Part of a small language model's weights: 3349 steps.
Each number is 128 + 24 x the weight over its row's rms, rounded and kept within 0 to 255. Layers, rows and columns count from 0. The size above them is the row's rms in percent of the matrix's.

# layer 4 attention output (transposed), 768x512, rms 0.0356, rows 386-398, columns 0-127
size [106  95 103 101  99  96  98  98  96 103  93 101 101]
[[134 163  72 118 128 117 116 143 189 122 139 151 131 163 128 119 108 129 106 131 165 121 127 157 111 128 111 168  96 122 147  98 107 127 151 130 109 141 126 134 131 111 180 125  66 129 150 117 143 119 122 114 133 115 123 111  68 172 109 103 100 101 162 114 159 120 127 157 123  99 161  77 104 148 142 134 137 127 103 134  80 183 113 134 136 117 143 150 119 142 167 114 145  83  83 129 131 104 146 141 160  76 163 137 130 150 117 108 122 104 130 123 148 107  77 125 129 134 125 146 117 164 107 127  81 105 138 116]
 [134 140 116 179 137 107 138  93 123  82 108 147 116 142 127 131 153 112 129 127 127 151 105 164 160 146 101 117 104 146 160 123 129 105 151 161 111 103 135  93 141 186 157 140 133 142 112 144 108 102 159  91 124 146 105 138 122 102 128 121 117 164  93 149 106 118 107 113  97 146 114 166 134 157 142  77 124 131 146  60  90 120 136  83 101 132 129 109 107 121 165 156 111 116 122 165 132 145 161  99 147 174 128 120 105 118 108 128  90 122 112 139 106  84 167 116 199 157 132 134 113 114 145 139 132 109 128 128]
 [182 120  97 123 163  88 142 160 147  88 176 118 130 147 123 143 152 111 129 117 122 148 158 146 150  99 136 148 141 134 139 142 127 127 157 129 113 106  86 118 111 112  81 109 116 112 135 117 160 154 134 113 153 161 111  87 151 122 158 146 139 131 114 140 158 191 126 127 153 161 140 157 129  99 163 153 105 107 118 151 140 122  70 135 115 126 111 107 175 102 127 108  95  92 127 115 152 111 130 119 121 132 148 138 140 126 131 135 151 129  95  76 102  95 118 110 128 150 112 106 151 110 129 170 147 117 125 150]
 [108  85 152 152  99 161 166 150 143 138 140 118  99 120 129 135  59 122 158 163 186 133  96 138 133 173 185 121 101  84  96 146 113 124 130 123 117 112 106 101 161 138 103 102 119 154 138 110 137 111 120 139 161 133 132 140 149 121 124 137 136 116  98 147 117  81 158 126 152 109 114 116 101 102 100 154 169 111 115 109 111 147 126 153 154 148 150 176  96 141 109 119 139 140 157 115 127 130  97  77  96 102 142 105 124 141 132 167 149 134 153 105 151  80 132 106  93  97 125 131 107  95 122 116 134 137 132 126]
 [125 120 101 115 164 112 134 137 143 120 145 110 115 147 119 150 102 118 157 123 124 117 173  99 128 121 127  96 111 126 178  92 123 103  84 143 148  86 120 133 153 178 101 111 120 128 119 151 109 149 137 113 112 158 139 164 136 145 138 138 136 130 135 117 131 129 135 140 154 110 138 143 121 117 120 128 153 141 112 118 137 182 135  87 131 123 108 159 125 128 180 165 163 149 162 107 127 123 124 142 131 128 111 108 117 129  94 169 150 131 143 120 116 179 185 155 142 132  85 155 125 152 128  96  77 124 110 127]
 [130 124 178 113  56 110 125 135 169 122 165 128 130 124 103 112 108 129 175 131 119 135 120 140 129 108 155 168 107 100 110 115 115 148 119 109 130 111 115 126 142 111 186 132 126  98 143 129 144  97 114 145 119 170 121 121 125 126 135 137 168 103 140 141 146 119 135  93 111  76  87 124 112 131 128  86 152 107 145 102 120 112  96 111 125 146 151 141 115 110 124  97 172 163 111 145 114 182 120 131  82 113 126 106 171 141  98 113  81 184 115 174 126 171 134 147 122 111 166  97 134 146 134 145 132 144 144 119]
 [139 103  71 151 115 169 148 133 140 149 107 148 156 152 138 117 112 150 115 122 128  95 128 119 122 164  74 165 163 113 162 109 142 124 122 103  92 147 144 121 131  56 135 121 122 113 136 103  88 153  96  95 132 148 150 123 128 165 149 138 123 119 146 124 152 140 117  74 132 127 139  95 159 132 133 136 135 159 125 118 156 147  90 131 142 121 146 139 103 149 152 112 145 132 130 155 140 145 184  93 111 129 121 115 149 178 140 127 139  89 116  86 143 112 127 152 107 116 109 120 125 131 168 123 142 108 108 138]
 [128  63 102 132 154 113 137 144 112 148 123 187 134 137 123  91 134  98  87 115  80  59 103 139 136 120 128 134 116 122 130 114 136 119 108 150 128 103 133 128 108 124 107 103 118 133 112 133 151 178 161 158 133 132 138 147 141  99 143 145 100  90 125 180  87 144 120 143 137 143 162 146 159 149  99 101 105 114 149 185 114 159  93 104 110 123  91 139 156 150 179 137 119 114 145 120 168 153 189 138 172 142 135 131 142 141 158  95 102 106 106 118 134 112 102 178 105 116 152  98 132 140 185 137 136 163 106 114]
 [111 115 112 157 114 103  95  91 123 130 143 124 134 121 138 142 132 160 137 164 118 179 107 100  99  97 134  83 142 114 113 109 143 113 104 125 114 108 102 111 119 139 141 112 143 127 180  92 108 155 132 125 149 164 137 109 162 156  99 126 139 155 126 140 140 138 135 131 121 163 116 133 170  97 134 146 145  99 140 119 121 167 132 148 134 134 112  87 120 144 126  77  58 142 166 128 122 152  91 123 132 106 152 120 115  99 133 129 158 119 146 154 100 127 140 100 133 134 135 113 142 138 150 148 110 121 120  96]
 [144 103 151 166 109 133 185 133 158 146 127 183  93 163 145 118 104 164 146 148  93 104 141 101 102 137 158 124 130 182 117 115 117 130 131 113 112 137 117 112 136 120 142 160 105 155 147 101 133  88 116 116  98 101  98 135  96 142 177 123 151 121 101 127 137 144 120 116 129 110 155 125 135 138 161 193 173 101 142 156 136 170  83 126  79 118 121 113 122  80 119 119 127 124 136 121 113  80 119 107  79 133 128  97 122  90 112 130 144 112 143 135 152 134 153 154 180 105 130 125 130 116 120 100 114 113 122 180]
 [ 98 137 109 210  90 130 113 121 123 151 142 139 106 127 133 129 103 178  83 165 116 154 106 110 149 150 135 112 103 153 116 132 118 144 156 135 113 164 102  98 114  71 117 145 101 120 113 123  94  84 128 133 118 135 130 101 120 147 163 129 105 142 134 137 108  87 110 159 123 133 104 121 142 108  99 111 121 137 136  93 110 107 118 153 152 121 103  86 115 169 118 110 143 122  99 132 130 112 164 124 147 122 145 131 112  99 164 162  93 126 105 138 151 174 122 122  85  81 104 107 174 118 128 152 108 113 129 108]
 [130 119 133 122 103 120 161 163 104  78 106 121 126 142 117 117 128 125 121 103 119 107  76 163 139 121 152 111 113 121 135  56  95 136 132 119 131 123 115 105 138 139 148 174 175 163 116 113 149 112 126 111 131 120  96 117 100 148 133 169 103 113 164 134 129 113 156 157  98 125 121 119 137 137 120 164 111  92 117  94 136 140 148 127 141 136 110 151 145 162 123  95 109 107 122 116 133  97 136 139 166 164 145 146 160 138 108  72 122 141 110 126 125 158 118 136 154  99 140  88 151 177  98 143 160 104 137 122]
 [136 160  77 150 121 111 138 106 117 142 141  95 128 156 153  83 178  89 108 112 138 134 114  95 130 127 142 104 159 120 124  96 140 145  99 108 117  92 112 148 153 164 151 104 117 113 119 137 138 129 141 165 109 148 108 117 121 138 138 115 133 114 120  91 140 156 112 171 120 144 179 162 125 148 154 134  99 121 113  80  92 126 119 149 119 120 125 149 149 119 131 139 123 155 129 131 118 136 141 160 111 114 121 123 153 121  91 139 163 186 128 126 149 120 149 182 136 122 134 113 154 123 114 160 140 125 149 148]]
# layer 4 attention value, 768x512, rms 0.0246, rows 387-398, columns 0-127
size [ 92  97  89  94  94  89  92  95  95  89  91  93]
[[133 113 109  92 144 108 148 161  98 145 123 133 145 160 133 185  99 124 149 105 108 116 160  87 118 141 158 120 165 108 145 134 126 135 108  98 130 158 166 162 114 114 101 118 157 110 157 120 182 164 143 169 125 126 105 115 150 147  97 152 153 161 136 101 125 132 188 123 158 126 177 107 131 114 131 146 144 182 134 146 152 122 103 136 140 147 154 174 145 170  80  98  95  95 163 118 113 101  98 152 117 103 116 112 147 151 134 129 146 157 143 123 155 127 100 162  84 104 137 133 120 149  85 132 146 137  98 145]
 [ 75 126 149  98 122 152 119 149 132 129 125 148 120  93 122 130 141 138  88 118 159 130 144 103 121 173 131  96  98 116 134 102 141 138 114 120 173 170 154 104 118 125 184 141 166 172 142 142 110 129 149 144  97 118 130 140 171 170 120 129 122  90 143 105  98  95 139 153 131 117 155 127 134 131 117 144 149 149 141 148 129 149 109 121 141 145 140 156 117 148 113 147 161 162 160 133 167 111 137 153 124 142 115  92  88  95 121 114 111  82 176 197 131 170 173  80  99 137 158 150 120 112 113 129 135 127 160  94]
 [166 138 100 126 129  37 105  89 123 155  83 119 153 101  82 132 152 138 128  92  77 118 104 118 134 121 104 159 142 139 164 112 123 141 135 152 134 126 156 132 111 125 174 144  96 145  93 137 132  76 162 100 112 113 133 120  90 100 153 126  86 165 138  95  94 158 105 142 116 157 146 119 134 175 135  86 129 149 150 129 103  98 157 129 108 110 136 118 123 102 129 139 119 111 151 113 120 143 132 156 138 124 126 182 135 144 105 138 164 130  99 117 123 171 151 179 151 129 111 148 127 125 143 133 111 144 117 160]
 [122 171 159 104 112 113 160 119 111 147 123 134 125  99 158 116 126 107 120 166 108 125  89 137 120 119  74 133 137 121  95 129 111 114 125 123 142 179 113 103  89 116 127 140 119 140 138 108 141 125 160 123 100 119  91  93  93  72 103 110 115 168 152 131 139 149 107 133  97 158 125 118  78 136 108 168 110 107 120 122 127 121 145 131 121 153 142  81 149 132 111 102  73 120 103 145 130 165 122 106 114 125 142  72 139 125 157 102 104 148 100 148 130 123  90 134 127 156 147 126 153  92 109 150 137 114 153 123]
 [ 95 122 115 111 140  94 135  98 105 115 101 149 143 125 135 130 131 165  75 144 122 108 135 137 128 115 118 109 150 127 139 122 136 118 139 128  82 134 105 137 124 125  89 112 124 140 123  98  96 155  92 100  95  86  89 134 103 113 107 122 124 130 122 118 119  97 112 140 118 112 135 125 148 116 114 152 121 125 127 196 142 131 130 111 117 100 127 101 139 136 114 118  90  88 129 145  92 109 120 109 144 172  82 147 119 137 152 135 165  71 121  84 133 173 100  93 130 152  89 176 149 127 128  57 127 102  77 130]
 [134 134 137 112 139 111 117 145  71 135 103 112 124 116 130  89 139 125 115 124 161 135 102 162 139 130 175 116 167 122 151 115 124 108 129 130 133 113 174 107 123 149 107 159 149 107 110 150 143 116 156 145 106 134 120 156 122 123 112 129 150 143 106 144 109 105 184 170 154 139 171 101  68 129 135 134 132 117 121 127 124 111 160 141 108 142 109 112 150  95 113 154 123 137 165 138 100 128 143 116 122 152 132 143 115 101 129  93 126 173 136 134 167 102 129 117 124 158 122 127  81  73  62 139 138 144 158 107]
 [128 165 134 150  95 128 136 131 143 121 123  91 125 143 107 148 107 159 142 156 160 131 157 133 137 155 131 117 154 183 111 136 110 142 164  76 139 170 124 164 146 131 104 136 124 132 138 159 115 148 127 134 126 103 125 139 146 181  99 130 147 110 146 122 174  96 172 146 129 121 115 172  81 124  97 151 127 167 139  93 157  99 124 147 112 127 125 141  99 121  84 149 130 165  67 136  76 103 105 123  86 136 170 136 117 134 116 147 106 140 109 143 117 134 170  78 128 156 123 116  87 111 132  91 146 157 154 159]
 [103 131 114 127 139  93 149 130 147 121 142  95 105 118 121 106 131 132 120  91 146 117 127 155 161 137 145 169 122 119 138 138 142 159 134  95 166 124 147  95 157 113 105 160 148 117 116 140 149 138  56 114  65 113 145 186 139 104 109 136 136 142 103 130 107  95 117 142 133  87 159  85  73 123  79 112 106 125 106 126  83 142 120 143  80 147 129 140  85 107 120 145 192 143 101 150  96  86 137 119  84 111 162 114 165 124 136 115  86 101 120 102 143 129 101 145 120 114 124 144 129 168 142 142 132  97 127 132]
 [121 111 102 118 147 124  89 104 101 111 103  99 142  90 107 151 160 129 135  86  96 107 179 138 152 139 105 124 127  98 146 145 122 125 110 143 137 160 144 141 116 114 123 145 150 108 124 122 141 167 134 147 128 130 131 124 139 125  93 127 122 144 185 137 119 158 155 153 140 135  98 132 125  98 134 136  90 158 128 145  87 107 158 137 186 112 131 151 165 173 121 136 140 142 177 168 158 126 131  96 192 132 147 150 134 117 110 146 164 154 134 154 111 154 126 137 102 145 123 131 114 135 110 147 100 146 122 124]
 [136 154 129  83 132 123 114 101 156 112 131 132 110 115  96 122 134 105 142 110 156  95 126 142 119 124 134 141 119 117 120 120 149 120 129 119 166 141 164 200 103 143 135 122 139 150 150 126 155 153 129  88 158 121  93 171 123 138  98 112 155  82  86 126 102 131 123 105 150 141 130 140 146 170 121 129 128 131 116 161 143 130 155 107 135 110 132 171 111 115 131 153 152 133 124 116 156 168  50 145 168 128 115 179  95 135  76 125 168 115 159 100  86 110 144 140 133 139 122  97 101 100  92  88 146 130 103 152]
 [159 159 113 142 148 133  89 133 132 159 125 115  83 140 167  95  81 116 141 131 150 180 178  92 113 140 133 161 119 108 139 118 143 116 113 137 158 156 110 157 127  75 108 103 131 126  85 145 131 136 122 146 103 129 128 136 144 116 152 150 136 172 121  87 181 144 104  96 132 105  99  82 120  86 100 150 107 125 120 147  68 131 117 145 120 113 133 115  81 112 131 134 175 169 145 162 120 152 116 166 118  75 129  98 139 128 121 134 133  70 122 104 163 113 125 143 114 123 114 152 124  97 124  98 103 140  90 136]
 [ 74 105 151 125 164 129 115 139 148 103 142 153 141 104 152 183 119 136 126 133 146 126 171 157 133 126  95 121 126 121  92 147  96 140 160 134 120 113 103 118  94 115 151 164 130 153 127 102 156 136 148  73 106  88 134 133 137 154 123 123 158 130 119 151 168 135 128 122 114 122 148 112 139 171 111 128 133 154 122 175 149 118 115 130 142 132 116 135 119 125  88  83 127 145 143 128 128 112 103 129 111 154 126 125 121 102  96 101  74 107 120 121  90 106 140 133 142 150 133 108 151 128  87 111 122 133 139 104]]